Part of a small language model's weights.
Size: 10 layers, width 256, 4 heads of 64 (1 for keys and values).
Architecture: no biases in attention or MLP, untied embeddings, normalized queries and keys.
Training: a variant of Adam for these matrices, 141M tokens.
Each number is 128 + 24 x the weight over the matrix's rms, rounded and kept within 0 to 255. Layers, rows and columns count from 0. Numbers have three digits each.

# layer 7 MLP down (transposed), 768x256, rms 0.0411, rows 691-732, columns 128-159
127121123124123130128124124117113132125127124130121124139124112122137133117133116126121117119139
115132134131134135133128131118127136125143119144124111129138128122144121120125147124136125119134
209032076225185214105196151031170155066147112132168122106170128106101152033232229131148150012166
125115121119133139127119145100155125147137124140136116126110132131117122143130127133111134117140
122135134127136113135114134129112123126118152120121133138115120129124140133116129116112113124131
125127110137128132137141126124126136143120127141121114125132127134125124138147138140138116138139
093129088255058164181087106131123234156189183087063155138159079096059102091172147194238128020050
133113133131119142113140125124152126131129119131136123124131142134126140136130129134137136135116
123181108179146133229104089084074255124083149057220130015122135152012059083255147160200123155096
107111117136131138121137147117133137133137130143145117136136125121159133118114140141128121115139
124140082069194255098137042154122165073162196130133191234134115217169149122153176069161121086142
129129126120121140127106121143120135156130134128136139127121132121121118155120116124115113128112
118129135115136139128130121120141126122122135139128123127136132133134144117139133134132141120137
143134142127122137117116117112143127120143120117136123121128125125121126136134115127122145127131
126131132130125124131122131138120134135145131144138136133125132121136122129143131131128124127130
124132127126127126129126129112140131142154122135132116131122120126133135127138135127122134124129
111201074130034140160104088217118173122098238092172169143171151242153149088255138110000183060108
119129118127131130129114125104146129147150116112118128123133110110131130119125141138117121128130
121130127130120124133129124112131133133122130115129131135123117121124135119123129121121123124133
132122131125142129119139127137121124143114139155124118127132133133142132124152141121134133148127
110138125111137124122123116127134152137122126134133130134135115130131136110149137131125130136139
111133139143129129120120124110130129144116136126127126115141130123133126145122139122111136136117
125129130140135128128138126117124127145112124132123123129131113133134142125126125124116117128132
138119129132127145103128131128145133140118130130138128138122134120123130125144115129116151144111
131132120130117123136117132134143120138134138124141132131121124139118113129136127128129121113117
125147146128137135133128101140134132127148131136133122117137122131141137126149141121128164135132
122126128127124119125117114129119140139118133134136129132141112127136122127121138117131125132124
124129138118132124127119128132129120133131130121130130126122137133125131142127125132121140128125
120132121130128135126118122131133129129125140141129110132114116131129125134136120122124121118133
119127128132118138124140139119126150149115137133128127132123127126135133130139125129128118112137
123129131118127130125128128118134132146122124120114135124130119128120129139124138129122134122116
127131139126148137129117118119133128143125131144118110122107118141132135132128129111119108134142
133136117128128126126123141124126124126129124132128123128119133140119117142143120121127131133137
124128124132120122139123125142125125132136146124135126108130124125119131145121124122123137131137
126137128131121126135114129110132133152127124136119124131128134132122126147143132115134127129122
134130132120115125125130125131134127142146118127127128130139123122135132136132128129122145111124
141136119135134130120123134144110122128124124135127123130123135138101119144128127136131110136110
135117129135118133126139127124117123129122116127130120127127125125135124124130118134127129134136
135127129133124133136125126117145123145140115130145135125129133126121119133147131132129137111121
121135124127138126127119134140133137133131121147136132126127137140124121128130139128121137131131
127120119117119121127136126125122130132126132133137114125131126128134131136154137135141121125131
128125134140119126126140134122142138130139112130142132144140116129131118125112148135125123147139
# layer 7 MLP up, 768x256, rms 0.0536, rows 692-732, columns 128-159
141143115144131127131131125114126118118139125107140122135115121147118122147130096115119129119137
141146082092174119026082171120119117168079069111119133204052105191128138164086058155019052125196
116176119146114132138127138116116157128134116133151104135154114131097127135117114109115112135127
132119131113123126125131135147134139132126139132114142139131133132131142137131125129136126123119
125134124136131133122131123121134120130122130136138125143128128126124120128123125128131142145126
127168243066188128107088076118090140000112093111173056143152145118178105202057193090091197138162
127159109126113125118145129138133102132105130145149136135154121138118127123127119150135112125147
197187192036049075151095178166214087144175072171031126125102213180092024227071185169063113165245
151128102139132121135124127129124122135131134091143124120131116124121132142126122139131120130133
099119058134032083072139139083174069031116183114163160098143091062081100020094124051173042154118
120146133150110110166136134151138137142111130148128132125152137114120118118133125135143138122130
145138095117136137125131127117125117123123121106141149118113112156113122121128123126127116140150
123134143115121117134126130106121099125131140126145135115124138118144125127135124125133108122137
125120150138120123121137132136132128131137141154123121126141140123132131121131128148138136120124
141112133122144130119115134113131154112124117115133143124123137121139124116122120136126115119133
117158255106154125144214176155235116221154141210100106095185122135131110188108113081195211118172
146118122120122120116145127141117143134107130110144159137125136138130129110127129129127132130134
127143125120129121107142122126129133125139132147135127131137128124122141126128136130117130143125
130131103114120136130116125102123124133122131132124112131115126136104109148129141136130124134118
136135112124127123122123128126130135120110117119132137133112128133128132118132115117110110124150
131141127099131137107125144106131135116122136098119142129125139098114133137123140115136129158106
134135137146116134125119123121129111140131132144134117129132132110120147128127140130136124138126
123124113148075134122145125125120115117103129093144146121128142130130140128132124125129099108115
130111152137151127130109129139127129124136122142131136143146120123136120115127129128140148122129
137126106130124129135111136107117100124106108115105160141103116167127113120133125134110126112135
139130128137132119130126136117148135115127123133129133126134118121128135138128117107118140141132
121140113125127127133114131127134146128129113128123116148130131134126138140121133129133125140116
129133137150128132137128131112132127115142131119128129119132123120129135125125149141127116113126
141141120144116131127129144135132138123114130113155137137129111120123128126125117122127124142153
116132131113123124106123125155118146139104124134147144149110131140143137123127110138123119120148
134133122137118127125123132100132103128121137120115142123139132129107127140125155137124113107108
118129139129134116137123130114137120133130138140106113105142127122127118124132140143136138124112
123124125141148138147126143115137124112111103123115133141141098121131126086122137116128130166133
119145130119149130124111136109136152129127119130123118137131123114116131127126123121122137155130
135140129140108136135118133148126125128116119132128139143133122120123121111123115126138113127138
109105136129114128138130109143132129145126129153108124125146119131124129135126131133141140134116
136140130122126120109129121132118097120134145130149123122123147122134124128127130160140111126128
123144129135131127141112128135124141127133122141146117121142137126113127124135124123128144125133
119137126146126126130120123135132144145132117138111111121136124129123128134133126131125135131122
129126121119129130128130123131139128122133130132144119130134136119134141128128146141129124142131
135146139126117112104120121160125122125135139147139122135141124123150122136122104149127122121141